config.toml
num_hidden_layers = 14
num_key_value_heads = 2
hidden_act = "swiglu"
positions = "rope"
attn_scale = 0.125
parallel_block = false
init_std_qkv = 0.0178
learning_rate = 0.0102
lr_head = 0.00861
schedule = "wsd"
final_lr_fraction = 0.0
batch_tokens = 65536
doc_mask = true
max_steps = 11382
dataset = "wikipedia_en"
Each number is 50 + 15 x the weight over its row's rms, rounded and kept within 0 to 99. Layers, rows and columns count from 0. The size before them is the row's rms in percent of the matrix's.

# layer 7 MLP up, 2048x512, rms 0.164, rows 1071-1107, columns 256-319
103:50 65 65 66 42 52 61 35 55 29 10 40 31 45 34 45 66 50 67 52 52 37 61 34 61 62 54 60 51 64 39 41 55 41 51 69 39 52 65 74 57 62 38 54 43 46 46 59 50 63 70 49 61 44 35 65 48 67 49 56 47 71 60 53
105:42 61 71 58 44 68 50 39 56 51 37 60 44 38 35 71 71 59 44 45 55 68 50 67 25 45 40 13 44 65 35 64 43 57 50 28 18 52 70 44 55 57 49 62 51 26 38 62 58 23 46 43 63 46 21 64 47 66 43 59 89 26 83 54
108:61 22 32 61 49 57 25 46 27 61 50 65 48 28 75 30 68 33 58 44 51 62 51 52 51 41 40 59 49 25 07 38 28 42 45 49 44 43 64 62 39 50 53 74 38 51 16 64 67 34 74 27 62 34 39 40 63 42 80 61 39 27 70 49
103:49 33 51 43 22 56 54 32 68 49 51 42 65 55 57 66 34 59 65 48 49 45 41 29 54 00 57 55 55 41 78 65 51 33 33 59 46 53 52 50 53 47 51 16 28 58 22 23 46 68 44 52 56 38 47 76 11 56 70 39 48 51 50 29
091:20 62 25 45 38 56 51 51 53 32 87 35 44 54 54 55 45 31 63 74 29 47 43 53 38 47 59 42 42 52 62 37 31 47 45 22 40 60 48 32 67 46 74 38 33 82 49 43 50 56 52 55 71 56 32 95 51 43 58 46 75 36 66 24
075:23 53 48 63 26 51 47 58 77 52 60 53 62 46 71 42 44 43 57 40 69 54 46 22 23 58 63 36 54 39 22 63 50 35 28 57 39 76 56 41 84 38 49 33 46 67 66 39 55 54 58 44 59 39 42 53 38 49 40 59 37 49 19 63
108:51 55 39 39 23 29 80 77 67 54 40 42 37 64 99 62 50 59 46 68 47 49 18 77 57 37 77 30 47 30 60 38 40 42 19 54 55 68 50 48 53 69 56 51 24 56 43 60 51 77 55 38 13 53 33 80 41 39 29 48 82 58 31 27
104:57 51 71 42 58 59 89 51 41 48 93 43 50 55 44 38 38 29 43 21 47 29 29 81 64 64 51 50 33 75 62 71 30 67 35 49 46 59 58 72 53 46 61 54 59 55 39 34 36 48 24 51 45 64 40 52 22 59 56 61 34 58 70 69
114:70 47 47 51 75 16 64 36 56 39 20 31 55 50 43 41 48 69 61 59 46 53 14 36 44 75 24 34 63 60 52 54 50 36 28 59 39 66 68 40 59 50 74 63 66 46 30 57 84 75 29 43 53 73 48 32 41 68 58 60 65 68 62 32
115:37 51 62 34 67 39 45 52 73 31 45 51 43 59 57 39 19 43 70 70 46 67 71 89 63 37 40 58 72 17 44 46 52 52 34 50 57 30 30 40 33 46 59 76 50 74 58 47 58 52 57 51 50 49 22 49 55 58 46 30 59 60 58 59
102:41 68 53 34 72 29 57 58 53 29 48 52 19 72 51 31 32 47 58 35 66 58 67 53 57 59 43 72 71 59 61 31 50 63 74 48 54 53 48 19 72 56 64 59 54 72 47 26 27 37 53 54 58 44 42 57 58 73 45 52 46 63 61 43
104:46 71 31 33 25 35 69 63 68 50 69 42 41 42 57 45 43 76 61 24 50 40 59 65 48 51 52 55 48 71 31 55 60 45 34 39 54 60 41 49 30 60 51 25 23 58 84 43 57 43 51 50 56 64 29 44 49 61 55 79 64 72 78 38
102:43 59 66 49 46 57 30 48 48 29 58 55 65 49 30 47 18 62 05 53 61 49 72 44 29 82 74 57 66 28 56 34 59 16 66 72 46 56 55 58 57 50 40 62 50 53 53 22 63 69 59 45 70 61 28 46 38 37 42 50 57 47 41 49
098:73 66 43 35 66 50 50 42 38 42 63 60 57 84 39 56 59 56 67 58 49 17 66 61 70 57 59 41 23 59 63 55 45 44 50 49 71 62 79 36 63 57 63 44 68 51 65 23 29 49 68 67 73 72 53 41 52 50 78 47 39 60 36 79
119:48 46 31 54 69 36 18 49 36 71 59 41 62 67 36 35 36 57 58 55 54 56 43 60 84 23 67 58 61 72 37 21 21 49 39 58 52 82 51 36 37 42 61 75 51 46 06 41 45 48 63 59 14 70 10 67 53 53 43 74 52 51 33 47
118:58 26 86 48 37 41 54 49 62 61 49 42 61 66 46 45 72 48 18 86 54 46 41 44 48 62 60 30 42 74 48 61 53 44 55 62 70 56 84 68 35 52 64 49 69 22 43 52 32 54 44 44 55 32 73 34 42 33 33 34 53 54 37 37
095:68 27 29 70 46 20 63 59 45 33 65 32 72 43 46 82 47 35 40 50 70 36 51 71 31 68 31 44 69 37 45 41 42 67 52 33 41 73 56 42 20 46 34 38 28 47 43 57 52 55 67 02 44 42 37 56 61 59 51 42 77 46 52 66
113:36 54 62 48 55 48 41 45 40 46 76 79 43 23 37 66 59 36 47 77 39 56 73 26 53 40 18 65 15 73 81 58 24 81 50 51 59 49 48 49 48 36 43 75 27 55 58 40 12 42 55 67 49 53 29 32 45 86 17 26 63 60 64 16
094:53 50 78 32 40 67 63 52 40 40 73 66 38 73 58 46 41 48 55 33 32 39 51 74 43 43 66 46 62 33 59 64 51 39 37 41 43 52 47 54 47 38 46 35 30 34 39 54 46 44 73 49 62 81 50 60 56 67 31 80 67 70 52 39
093:73 55 43 75 37 51 51 36 18 42 48 55 27 42 53 46 49 54 28 60 57 51 48 45 41 52 73 45 34 88 72 49 37 47 59 37 41 34 56 44 26 61 49 26 43 31 36 55 74 40 43 76 34 62 41 55 73 40 31 51 62 36 49 38
100:60 63 53 58 36 38 50 43 30 80 26 30 59 60 35 64 49 45 52 26 54 30 63 43 74 41 43 23 81 32 38 41 66 53 43 58 63 45 45 56 48 28 57 51 46 41 36 26 54 70 65 63 36 47 47 36 46 62 66 66 65 38 54 30
105:59 66 46 52 57 29 62 63 68 48 54 61 48 70 48 63 77 36 56 39 55 71 53 80 53 47 59 35 42 45 64 53 76 50 68 49 60 46 16 86 35 30 47 46 48 30 47 27 53 59 32 58 57 44 50 48 30 60 70 50 40 56 45 41
060:49 52 61 82 50 72 59 44 35 24 45 43 40 72 90 35 60 38 71 66 53 73 53 47 65 60 49 39 36 48 42 52 53 57 53 66 44 16 61 39 72 43 59 42 32 78 54 13 82 41 38 45 31 53 48 52 58 72 64 51 46 59 46 32
102:50 36 59 21 46 70 57 53 28 45 83 36 52 35 53 31 67 51 61 69 38 35 22 48 61 46 46 56 55 95 46 40 51 50 99 54 42 69 57 77 54 39 79 49 36 27 36 38 41 46 38 12 50 61 43 31 46 34 38 66 57 08 30 50
108:48 13 44 14 41 46 42 31 47 59 59 62 73 48 69 31 53 66 61 53 58 64 11 42 54 66 40 32 34 71 58 56 59 35 24 39 73 88 47 40 62 70 34 76 54 29 66 54 54 45 15 40 64 36 51 81 33 75 48 62 42 62 36 55
105:84 54 41 30 75 45 61 43 42 35 51 58 27 81 57 67 31 51 41 80 39 58 44 52 30 51 30 52 31 65 23 32 69 30 46 46 63 36 55 68 56 47 49 57 32 33 78 42 51 63 43 66 40 61 81 70 40 34 38 67 57 67 45 68
090:66 69 45 26 70 40 33 67 49 65 17 34 81 52 25 55 33 56 52 79 64 70 61 62 51 48 37 34 74 64 46 57 50 68 47 44 52 55 45 46 28 41 44 64 36 52 57 07 59 65 42 45 08 23 65 54 51 50 51 64 55 60 41 48
110:20 58 11 51 56 44 57 43 66 42 09 61 56 62 64 24 32 28 45 58 44 59 43 49 52 44 49 50 36 59 55 57 80 24 49 45 32 50 61 27 21 35 51 35 44 42 38 51 62 65 35 32 53 31 73 46 81 40 52 67 11 48 68 42
104:45 85 23 71 32 56 52 72 20 41 32 71 29 52 64 42 51 39 39 36 50 31 42 74 33 72 73 10 58 75 43 42 63 61 53 40 36 60 39 44 33 71 45 50 38 59 57 29 34 52 66 29 46 46 37 44 25 60 41 45 42 48 59 47
099:75 48 46 21 90 48 50 41 53 35 70 78 30 21 47 48 53 35 52 60 42 50 45 28 71 61 63 81 52 33 53 38 65 61 16 52 64 51 19 82 41 62 52 66 79 68 66 71 74 70 31 32 67 37 34 57 85 60 43 65 72 37 42 29
113:62 25 40 46 31 52 59 47 46 55 71 51 35 43 41 53 46 39 24 49 39 74 84 46 23 62 51 52 58 40 75 38 27 71 50 75 42 27 50 45 58 34 33 67 58 46 30 05 73 17 20 55 65 30 62 34 37 30 37 56 71 45 30 36
080:60 59 49 54 78 38 52 32 83 73 71 50 64 45 51 65 47 46 46 14 44 68 53 65 63 73 44 69 65 51 44 64 52 44 38 88 36 64 27 58 54 47 65 48 59 46 60 42 51 67 25 56 39 40 51 12 57 70 47 60 64 44 51 36
127:80 32 60 40 18 60 57 39 62 42 48 76 37 51 26 71 36 44 46 36 49 56 44 43 20 64 49 69 78 19 68 47 73 30 17 37 32 58 42 41 52 71 44 57 63 21 79 61 58 45 80 47 51 67 63 52 48 60 49 41 57 66 53 56
027:67 54 61 31 33 39 38 40 52 48 36 58 08 56 72 36 66 67 15 56 55 43 45 61 63 80 45 50 35 41 56 56 69 34 62 21 44 77 59 57 51 70 44 47 37 48 54 43 59 61 59 45 54 54 65 47 60 52 46 60 44 78 55 65
102:49 44 46 42 62 27 25 60 35 54 60 57 50 43 65 74 47 67 49 61 73 57 52 66 62 41 84 52 24 54 54 60 62 49 57 62 28 71 44 52 38 68 50 36 64 43 37 48 39 48 47 44 30 37 43 34 40 52 30 39 67 60 16 58
101:45 46 51 25 97 57 39 59 39 49 68 60 61 45 54 75 71 63 42 36 46 52 54 64 67 51 62 50 55 67 09 93 69 39 45 28 31 24 74 49 54 45 37 29 53 43 61 53 30 65 49 65 13 29 54 58 60 65 53 39 50 47 32 50
110:53 53 34 52 49 92 33 42 73 49 61 42 60 43 43 61 86 58 64 31 55 53 65 68 47 10 72 74 38 40 62 71 52 35 65 74 14 60 68 46 28 60 40 64 61 57 59 61 37 72 38 81 48 70 52 51 37 57 70 67 45 59 41 29
# layer 7 MLP down (transposed), 2048x512, rms 0.0791, rows 1071-1106, columns 256-319
103:64 75 57 27 36 30 34 39 82 67 45 58 71 30 46 70 66 69 43 42 69 66 57 51 73 43 32 64 39 45 52 36 35 60 60 65 47 42 42 01 61 64 55 34 69 60 77 44 53 50 48 48 41 61 55 33 66 07 35 34 52 51 43 65
108:31 06 60 56 37 47 47 89 77 58 45 56 61 58 55 56 69 39 67 61 48 31 66 36 33 75 51 55 52 48 45 73 64 67 42 39 31 66 45 52 76 39 60 55 67 52 30 58 60 46 38 56 57 43 51 55 54 60 40 44 56 39 57 50
110:48 34 53 62 61 71 42 58 62 44 51 51 42 32 39 41 55 59 43 60 50 63 29 25 70 26 45 60 59 29 80 74 63 47 41 51 70 81 52 70 43 27 36 44 30 47 89 46 15 59 41 63 56 34 17 41 41 29 13 33 15 45 51 49
115:52 72 44 62 41 34 45 53 40 54 33 52 49 52 38 34 64 49 57 54 37 49 45 30 47 43 47 47 19 68 37 47 40 56 43 58 39 47 74 49 69 33 46 34 50 64 63 40 75 59 58 49 61 55 31 59 58 26 64 48 76 38 58 59
096:61 53 55 34 35 44 63 58 62 42 66 51 73 33 54 49 20 39 37 38 85 67 60 50 53 40 58 59 41 61 51 63 44 45 44 57 56 51 61 52 54 65 86 35 37 50 22 48 40 60 79 46 27 61 37 42 28 48 57 53 49 66 30 33
081:32 53 48 65 56 64 18 47 66 34 41 44 48 55 61 39 53 64 39 64 40 49 45 44 62 93 54 50 30 88 42 59 47 53 80 61 49 40 57 52 49 46 15 43 44 19 56 51 89 66 58 42 56 52 81 57 34 41 60 30 59 47 51 56
108:45 79 51 52 38 61 54 36 32 53 49 31 39 65 61 52 45 41 34 69 63 55 38 68 49 41 61 54 24 46 33 38 55 62 43 41 55 73 47 40 79 63 42 23 30 38 59 66 55 59 51 56 70 35 41 40 44 52 46 65 16 58 22 52
102:57 57 41 29 24 42 47 48 49 30 45 42 55 45 78 15 24 23 66 71 64 56 50 35 63 56 55 47 37 39 49 59 29 31 68 31 42 47 54 55 69 39 39 35 70 43 61 36 69 38 44 50 49 67 68 65 51 74 41 44 48 62 32 38
107:26 70 33 56 64 72 50 31 56 49 46 71 60 51 60 43 40 39 60 43 50 28 84 50 89 33 25 63 33 56 54 69 68 43 70 21 61 68 60 54 43 32 63 78 52 57 51 75 46 56 66 64 58 45 35 56 42 37 39 67 54 78 31 67
109:42 53 42 79 53 54 45 56 27 46 39 20 37 62 82 33 64 73 45 65 56 45 61 22 55 50 54 61 45 45 49 57 60 25 54 59 55 70 57 62 52 26 59 57 41 59 33 60 65 59 43 61 30 49 77 54 50 77 75 36 67 53 46 77
109:40 42 27 44 57 47 47 64 50 53 62 63 67 47 80 49 61 69 36 43 37 57 32 43 44 55 50 56 63 62 58 45 61 50 82 36 79 74 57 39 28 41 75 38 53 61 50 45 66 58 49 67 67 56 62 42 49 55 25 40 47 41 80 22
104:51 48 29 16 70 51 42 64 39 72 58 67 63 62 57 48 50 62 59 68 55 40 71 49 50 56 34 64 72 56 31 63 57 08 39 59 40 88 41 51 50 68 64 57 48 63 43 61 55 19 55 30 15 59 21 21 44 47 58 43 38 38 32 24
106:30 14 56 54 37 40 39 54 46 32 29 10 74 53 57 56 69 63 43 23 40 29 45 42 68 44 27 56 68 34 61 74 56 45 50 55 73 62 47 73 84 47 57 56 49 43 54 37 48 52 45 46 64 54 17 60 75 63 47 42 54 62 57 41
104:29 55 54 58 33 83 46 48 59 54 71 46 70 73 85 42 41 46 58 70 28 70 52 39 41 33 67 64 37 50 27 44 22 60 58 52 54 66 52 46 68 59 43 32 65 46 82 37 41 55 65 59 56 61 48 23 56 39 47 78 40 49 64 65
113:26 46 63 45 40 85 58 19 58 51 29 47 18 43 52 17 67 52 63 47 58 50 12 30 72 55 69 49 46 45 52 38 40 62 43 60 51 25 61 47 39 53 68 43 62 50 47 48 60 45 52 53 28 56 73 37 46 74 79 35 51 60 47 57
114:52 50 34 41 76 60 52 40 37 37 67 74 45 59 63 70 27 20 21 49 41 57 58 19 38 55 46 47 48 79 46 44 45 45 55 59 57 69 55 60 40 74 41 76 57 65 24 65 62 74 60 43 53 26 50 61 40 53 61 69 58 59 53 27
094:53 49 50 21 48 70 32 41 47 56 43 71 44 43 35 46 69 41 36 58 55 37 44 35 58 45 58 67 85 76 29 49 44 46 35 55 29 20 66 32 54 63 64 50 66 30 45 63 43 46 75 48 43 56 42 20 43 31 61 56 60 37 82 58
106:29 81 38 45 27 38 60 59 52 25 36 56 26 36 27 41 59 41 53 44 70 58 29 34 71 60 37 34 53 67 69 59 48 49 90 47 27 54 44 44 90 44 37 31 58 53 47 48 64 65 36 47 40 49 49 78 69 45 44 29 72 43 64 35
090:61 36 38 46 51 61 44 41 11 40 74 44 54 79 69 51 55 18 31 74 44 49 47 32 57 73 71 48 41 56 53 52 37 39 46 65 52 70 39 67 76 52 60 41 75 38 38 49 60 63 45 49 65 13 40 42 40 33 64 45 42 25 49 57
093:62 53 48 41 45 73 51 38 75 39 37 37 47 50 75 37 75 59 37 55 44 46 58 60 52 71 48 20 66 32 69 73 71 44 48 65 57 28 40 40 44 35 54 43 30 49 65 56 66 58 45 27 48 52 44 32 46 42 53 34 63 62 57 58
099:38 42 44 58 27 61 52 49 44 56 53 70 49 36 27 46 72 54 54 84 40 35 58 14 45 40 51 73 72 61 47 59 41 22 73 36 55 44 71 43 41 51 61 54 36 57 66 48 50 72 57 47 56 52 30 42 41 74 63 29 39 62 70 25
107:64 61 41 55 68 53 42 63 40 67 25 75 47 86 41 87 51 33 59 56 63 53 37 57 50 39 62 50 62 66 50 48 26 23 64 44 43 17 33 48 24 32 47 70 32 48 46 25 52 60 39 54 49 32 39 58 38 57 77 56 32 62 40 53
062:54 69 59 64 25 63 48 25 38 38 61 60 67 36 22 61 66 55 38 65 38 73 27 38 43 48 57 16 22 45 52 51 57 70 52 51 56 50 53 32 72 40 68 57 63 77 53 45 41 59 47 61 12 55 31 49 50 50 45 50 30 35 49 59
100:34 52 49 39 42 49 45 12 38 62 40 46 41 67 45 46 56 52 45 70 54 41 53 29 39 43 45 36 46 51 45 60 50 60 41 67 72 23 49 76 62 44 40 54 73 41 51 59 72 67 18 54 34 58 49 33 36 45 28 71 59 47 40 53
104:46 61 40 51 48 57 53 65 60 63 55 52 28 71 42 83 51 52 71 57 53 54 36 29 45 60 81 56 54 56 81 41 80 66 08 79 44 45 46 59 39 54 50 67 62 59 31 68 42 84 39 40 16 65 68 61 31 72 54 36 68 76 55 32
111:88 60 58 52 60 79 46 41 65 47 51 37 40 69 47 74 53 61 54 78 49 51 69 52 22 26 79 59 39 64 53 45 62 48 55 40 46 45 16 53 49 68 32 62 23 50 63 47 60 47 61 39 71 38 27 31 50 34 42 64 44 38 43 15
096:37 82 59 47 57 43 40 58 50 57 52 48 30 36 37 61 51 58 63 40 82 38 13 46 34 38 12 67 60 56 20 69 58 62 32 46 68 33 38 50 26 41 51 35 49 23 62 43 45 50 32 61 33 38 35 33 67 35 75 31 37 57 61 68
117:90 22 29 64 77 65 60 58 40 26 30 32 57 55 56 49 48 29 28 23 27 40 42 58 34 50 58 37 58 58 47 52 58 37 49 57 56 65 43 64 27 30 39 66 53 43 54 51 56 40 69 38 49 31 28 60 74 64 47 33 39 40 63 44
111:65 58 46 60 51 58 40 45 29 38 37 72 37 55 46 46 49 43 59 48 43 26 30 46 34 63 54 17 62 64 28 41 54 35 54 53 60 59 53 39 40 68 48 36 58 52 54 51 56 47 39 47 62 40 30 45 55 30 30 69 51 72 40 77
099:61 33 32 30 61 81 26 48 60 34 72 36 62 69 27 50 48 53 41 49 54 57 38 23 51 41 42 64 54 46 27 54 63 54 24 51 60 55 61 64 61 61 29 45 48 36 54 86 73 59 27 48 47 82 37 31 75 55 76 51 52 40 54 29
104:51 30 50 47 93 56 66 44 36 64 57 36 45 45 56 46 43 52 44 48 40 25 54 55 35 61 30 40 62 73 62 53 45 65 57 61 49 75 36 83 59 77 61 30 26 28 48 62 52 54 37 61 48 54 73 33 35 47 42 48 67 39 58 68
081:29 61 15 56 44 44 67 40 86 45 56 80 37 32 54 63 63 64 26 37 65 55 78 42 48 79 67 51 68 69 45 59 45 38 52 35 45 40 59 86 46 50 54 50 40 41 48 37 67 31 40 43 59 42 45 22 71 77 37 53 41 71 68 25
125:41 50 76 61 66 29 76 66 42 64 49 36 70 59 45 45 54 34 60 68 32 56 72 30 59 48 58 49 55 48 52 20 63 80 38 36 62 63 39 56 58 41 28 59 52 55 15 73 70 24 46 52 45 50 23 71 38 19 56 37 47 55 59 36
027:60 32 65 51 27 44 42 68 85 43 48 65 77 41 64 42 62 36 58 60 17 54 53 55 37 54 36 43 71 67 41 28 31 52 48 64 40 66 51 38 29 58 53 63 50 65 57 54 27 80 54 46 40 51 55 35 65 51 38 34 60 57 51 45
099:70 51 33 71 49 73 32 78 37 59 50 59 39 55 49 72 42 31 74 56 54 48 52 12 48 38 33 42 48 64 53 71 35 47 54 46 45 52 27 85 62 57 54 55 39 40 65 46 68 46 49 53 43 35 24 36 37 56 34 60 60 39 55 59
099:58 37 74 23 53 60 67 27 57 56 45 61 46 63 48 44 16 80 32 62 37 72 51 51 36 35 62 46 56 36 51 22 53 52 29 59 55 47 38 36 63 37 56 51 36 36 45 44 54 48 60 31 32 42 66 42 45 40 09 55 53 65 84 80
# layer 7 MLP gate, 2048x512, rms 0.156, rows 1072-1107, columns 256-319
109:74 21 55 53 47 61 62 80 64 70 27 64 34 74 49 35 80 69 44 51 55 52 57 50 33 54 43 56 47 86 15 52 65 90 29 58 29 50 46 60 48 53 32 62 59 54 42 42 58 52 39 63 35 55 32 48 44 63 53 60 73 28 60 48
109:55 22 45 59 60 51 49 32 42 55 44 54 65 81 31 52 49 51 47 41 55 66 36 63 44 44 61 48 77 48 28 38 13 66 76 39 61 70 34 54 29 41 72 57 57 52 26 62 25 18 51 87 79 53 56 48 53 48 43 34 52 41 56 44
105:48 60 47 41 77 51 48 33 62 65 34 45 62 48 25 36 64 35 43 57 30 47 49 47 60 58 56 51 62 31 54 56 68 62 68 46 29 61 30 64 48 66 60 62 75 32 56 61 65 82 69 49 33 43 61 43 66 49 36 49 49 32 53 53
093:69 50 59 55 64 26 31 60 36 43 46 59 63 38 28 41 48 41 48 41 62 43 70 48 53 68 51 46 27 40 36 87 42 48 17 70 35 21 51 34 37 84 33 47 50 23 53 43 58 42 42 45 64 60 84 24 48 27 53 51 41 55 44 59
074:39 30 49 35 48 70 28 59 54 39 42 26 47 31 42 21 48 42 52 64 35 45 47 35 26 71 39 59 46 43 40 27 41 63 59 70 31 67 51 52 57 39 58 52 36 49 65 43 75 65 72 44 59 55 83 99 47 65 68 28 31 49 23 46
104:21 18 55 63 75 71 49 43 80 30 44 54 72 34 44 46 45 79 52 40 52 67 39 53 47 46 29 52 55 45 43 59 42 36 58 57 28 19 79 26 39 56 54 41 45 47 72 27 77 33 47 68 37 52 38 51 37 43 43 57 75 56 73 61
103:51 48 57 76 66 52 47 32 27 50 69 49 80 53 55 50 30 60 33 72 20 34 31 45 48 58 41 34 64 59 81 43 26 42 63 46 35 37 64 56 41 38 36 55 71 65 40 58 70 41 55 34 32 51 62 55 49 69 17 63 44 45 59 52
111:62 68 76 55 78 52 50 45 49 18 54 38 79 42 49 16 43 28 73 53 78 33 64 45 61 60 57 84 32 44 21 62 52 57 36 34 50 53 49 64 26 43 69 42 64 83 29 39 72 46 36 49 73 63 48 46 72 64 76 57 64 44 52 69
111:29 72 59 27 59 72 51 57 43 44 52 61 57 76 46 77 49 14 61 29 42 47 73 68 43 53 41 47 68 48 71 56 37 34 24 37 46 35 29 46 43 50 43 50 20 56 36 45 14 65 45 44 52 45 52 53 30 57 55 50 74 50 67 71
102:55 47 60 18 38 46 52 54 53 28 82 49 44 41 65 34 28 76 42 44 57 56 33 40 16 32 45 36 61 39 66 44 57 27 67 38 86 70 77 36 59 53 32 56 58 69 44 50 13 45 39 82 56 56 27 42 46 73 65 46 64 52 28 69
107:36 43 59 31 81 26 34 43 35 55 74 55 64 21 67 79 64 58 78 61 60 39 55 39 49 71 79 30 40 56 58 25 50 55 44 51 35 79 39 48 38 30 33 53 64 56 65 33 33 33 54 60 51 52 53 48 42 34 54 36 37 47 34 36
110:57 51 63 48 63 44 40 70 43 37 54 37 48 27 87 33 34 67 36 50 54 41 51 38 83 70 33 58 73 14 31 72 56 54 39 17 28 59 42 54 48 42 46 58 26 43 70 61 86 36 36 77 35 62 66 44 35 62 61 58 48 53 54 46
103:52 18 52 61 28 61 68 34 45 32 70 43 65 55 60 20 44 53 68 63 44 35 63 17 56 35 47 61 44 53 57 65 35 52 30 65 67 73 56 46 47 62 69 45 44 34 51 56 51 43 72 40 39 31 58 56 76 47 71 43 59 62 57 57
120:63 56 47 31 26 42 58 43 24 81 48 67 31 12 41 32 60 73 40 49 66 64 61 41 25 74 41 50 32 58 62 74 66 63 76 37 65 30 65 59 37 36 52 45 80 75 53 77 53 53 54 11 35 42 51 48 33 30 67 56 35 49 59 57
118:51 29 37 30 42 55 45 37 70 58 53 62 52 48 12 55 48 33 80 71 46 42 85 40 73 43 67 63 38 62 23 64 47 34 83 64 18 59 57 73 66 44 59 56 59 60 37 63 53 36 35 49 32 71 63 62 33 42 37 54 28 36 42 62
093:65 40 46 30 58 35 47 50 50 57 71 31 72 36 28 77 43 48 66 61 44 65 72 65 51 45 58 80 73 45 38 22 32 60 54 41 53 35 56 54 65 42 40 44 67 49 61 34 54 76 62 34 38 51 40 74 52 45 72 52 67 73 53 53
109:62 64 41 80 36 55 29 76 55 33 35 30 45 45 58 05 70 75 55 33 49 42 31 50 48 62 28 54 44 51 61 50 67 15 58 58 87 34 58 62 46 61 59 52 46 49 46 57 92 55 63 45 67 39 42 18 68 16 29 68 39 34 63 50
092:36 61 55 47 53 42 45 64 87 67 54 42 70 17 38 55 49 67 41 58 52 57 58 49 50 68 44 51 65 36 57 55 60 21 51 49 40 46 64 32 41 49 55 51 57 45 27 34 37 57 67 32 28 30 83 32 56 51 57 36 37 22 26 64
095:35 44 42 38 43 50 55 46 32 38 92 33 64 32 13 45 57 31 41 46 28 51 33 51 00 30 69 36 63 23 32 66 64 42 60 41 55 62 47 66 41 48 35 96 52 61 47 59 42 43 48 50 50 75 67 84 52 54 34 75 43 49 27 51
105:50 43 54 53 73 38 63 49 36 65 65 52 26 48 42 69 45 60 53 45 20 31 50 52 42 33 31 45 70 63 41 38 36 61 40 56 34 66 52 49 47 53 57 51 58 66 49 54 50 52 30 49 52 63 50 76 47 20 39 57 58 42 31 60
107:46 75 67 44 45 67 24 50 63 26 67 84 47 58 27 53 29 47 70 63 41 55 38 49 66 43 61 19 17 68 55 57 44 62 46 39 37 45 52 32 34 55 48 39 31 26 23 41 74 47 59 54 54 66 76 74 52 71 73 39 49 53 42 30
057:37 63 50 23 53 13 55 58 38 76 36 55 47 32 49 56 53 76 47 38 64 17 78 41 38 45 53 60 76 46 57 69 47 46 63 68 45 56 55 64 32 66 52 52 68 41 23 73 48 53 38 31 63 59 48 47 37 53 32 57 49 60 74 66
102:55 38 46 65 79 75 42 65 41 45 50 71 12 29 53 73 53 52 54 49 42 27 39 64 35 48 34 53 29 38 40 35 36 44 29 54 54 42 38 46 32 48 55 73 33 50 67 54 49 65 69 40 48 57 52 54 32 44 60 59 77 56 62 25
105:50 45 66 68 59 57 56 42 42 48 49 26 15 51 64 61 51 52 66 42 73 66 36 50 51 31 44 38 85 52 89 49 49 67 59 44 47 34 69 20 30 39 53 45 42 61 52 58 50 64 59 48 30 48 65 50 63 46 36 11 55 61 84 66
106:51 65 71 66 53 70 46 52 37 53 35 66 51 27 54 33 36 81 57 57 37 72 45 69 67 39 44 61 25 58 44 40 56 38 20 50 39 40 43 49 37 18 45 41 34 73 28 30 64 56 32 61 37 61 75 61 43 46 45 45 43 31 46 52
097:56 49 47 36 39 47 45 36 47 35 34 38 54 63 50 61 36 57 48 71 41 67 46 59 49 64 63 59 69 77 76 54 36 69 34 51 31 43 66 79 34 38 47 44 37 55 71 40 54 58 36 54 43 39 56 68 63 41 75 60 49 55 53 65
113:56 59 56 70 71 43 50 76 50 56 63 43 29 23 47 65 35 65 62 29 59 54 49 43 30 47 78 43 53 75 73 46 33 69 48 56 43 67 62 67 54 63 62 71 49 69 67 71 52 57 51 40 27 49 55 54 18 60 49 39 74 49 33 52
112:52 45 58 17 28 37 45 29 59 39 65 37 43 48 45 63 29 37 46 67 37 61 39 50 71 15 50 50 51 48 50 63 61 41 08 52 45 50 51 61 87 69 38 49 66 39 60 40 46 67 61 41 40 60 55 56 66 80 70 49 37 36 50 18
097:55 74 51 69 43 36 71 46 08 47 38 54 56 28 66 46 74 42 41 41 38 35 81 69 49 49 73 76 51 32 33 39 54 34 41 74 39 51 45 64 40 35 77 41 46 24 56 26 16 57 65 37 74 47 69 45 44 41 31 13 42 65 82 76
106:64 26 22 66 42 47 35 50 28 72 51 49 28 60 34 35 67 46 22 53 36 56 53 38 43 64 54 22 56 14 58 46 54 64 53 46 32 47 46 34 78 78 40 39 34 55 57 51 54 61 35 47 66 65 69 40 53 67 45 44 55 38 44 44
075:59 29 76 42 48 34 66 62 30 34 58 35 69 57 41 59 46 60 64 53 43 42 17 34 41 08 53 61 17 68 64 30 30 53 40 31 64 72 76 39 47 36 61 38 65 53 33 65 15 40 59 44 62 58 88 61 35 47 64 54 48 26 46 60
128:56 60 57 36 35 66 32 15 38 47 61 85 40 57 47 55 27 38 57 13 82 71 51 61 65 47 51 31 44 36 55 66 57 52 51 44 43 24 40 42 62 55 63 57 34 68 77 30 59 59 57 42 56 61 40 51 65 60 46 37 58 60 73 40
026:28 49 48 37 69 48 33 67 36 64 38 36 64 49 40 34 30 56 75 48 84 51 69 46 43 56 47 42 90 35 54 56 64 63 36 60 74 34 43 42 45 36 56 21 55 51 60 42 41 38 63 62 69 48 41 32 30 67 45 55 62 22 43 48
106:54 31 36 30 51 35 65 21 44 56 36 49 57 76 22 75 55 42 73 56 43 62 31 54 36 48 51 43 42 53 32 44 47 44 62 53 44 70 45 73 55 41 49 61 69 71 34 61 27 29 42 66 65 69 62 65 49 45 54 45 47 59 25 52
102:36 49 48 43 72 38 53 47 33 40 46 54 68 53 45 67 56 35 42 50 59 58 36 31 87 54 50 62 52 64 33 43 40 68 21 60 59 46 72 55 88 41 57 37 40 54 44 31 21 47 45 54 31 15 64 44 44 56 61 47 57 61 45 55
109:32 51 28 33 80 25 68 65 51 26 41 53 31 41 46 35 61 42 42 41 24 76 41 54 42 24 37 56 36 66 70 32 77 46 31 59 51 51 71 50 69 47 56 37 48 42 66 59 48 32 45 34 43 37 38 53 45 57 53 24 62 43 40 51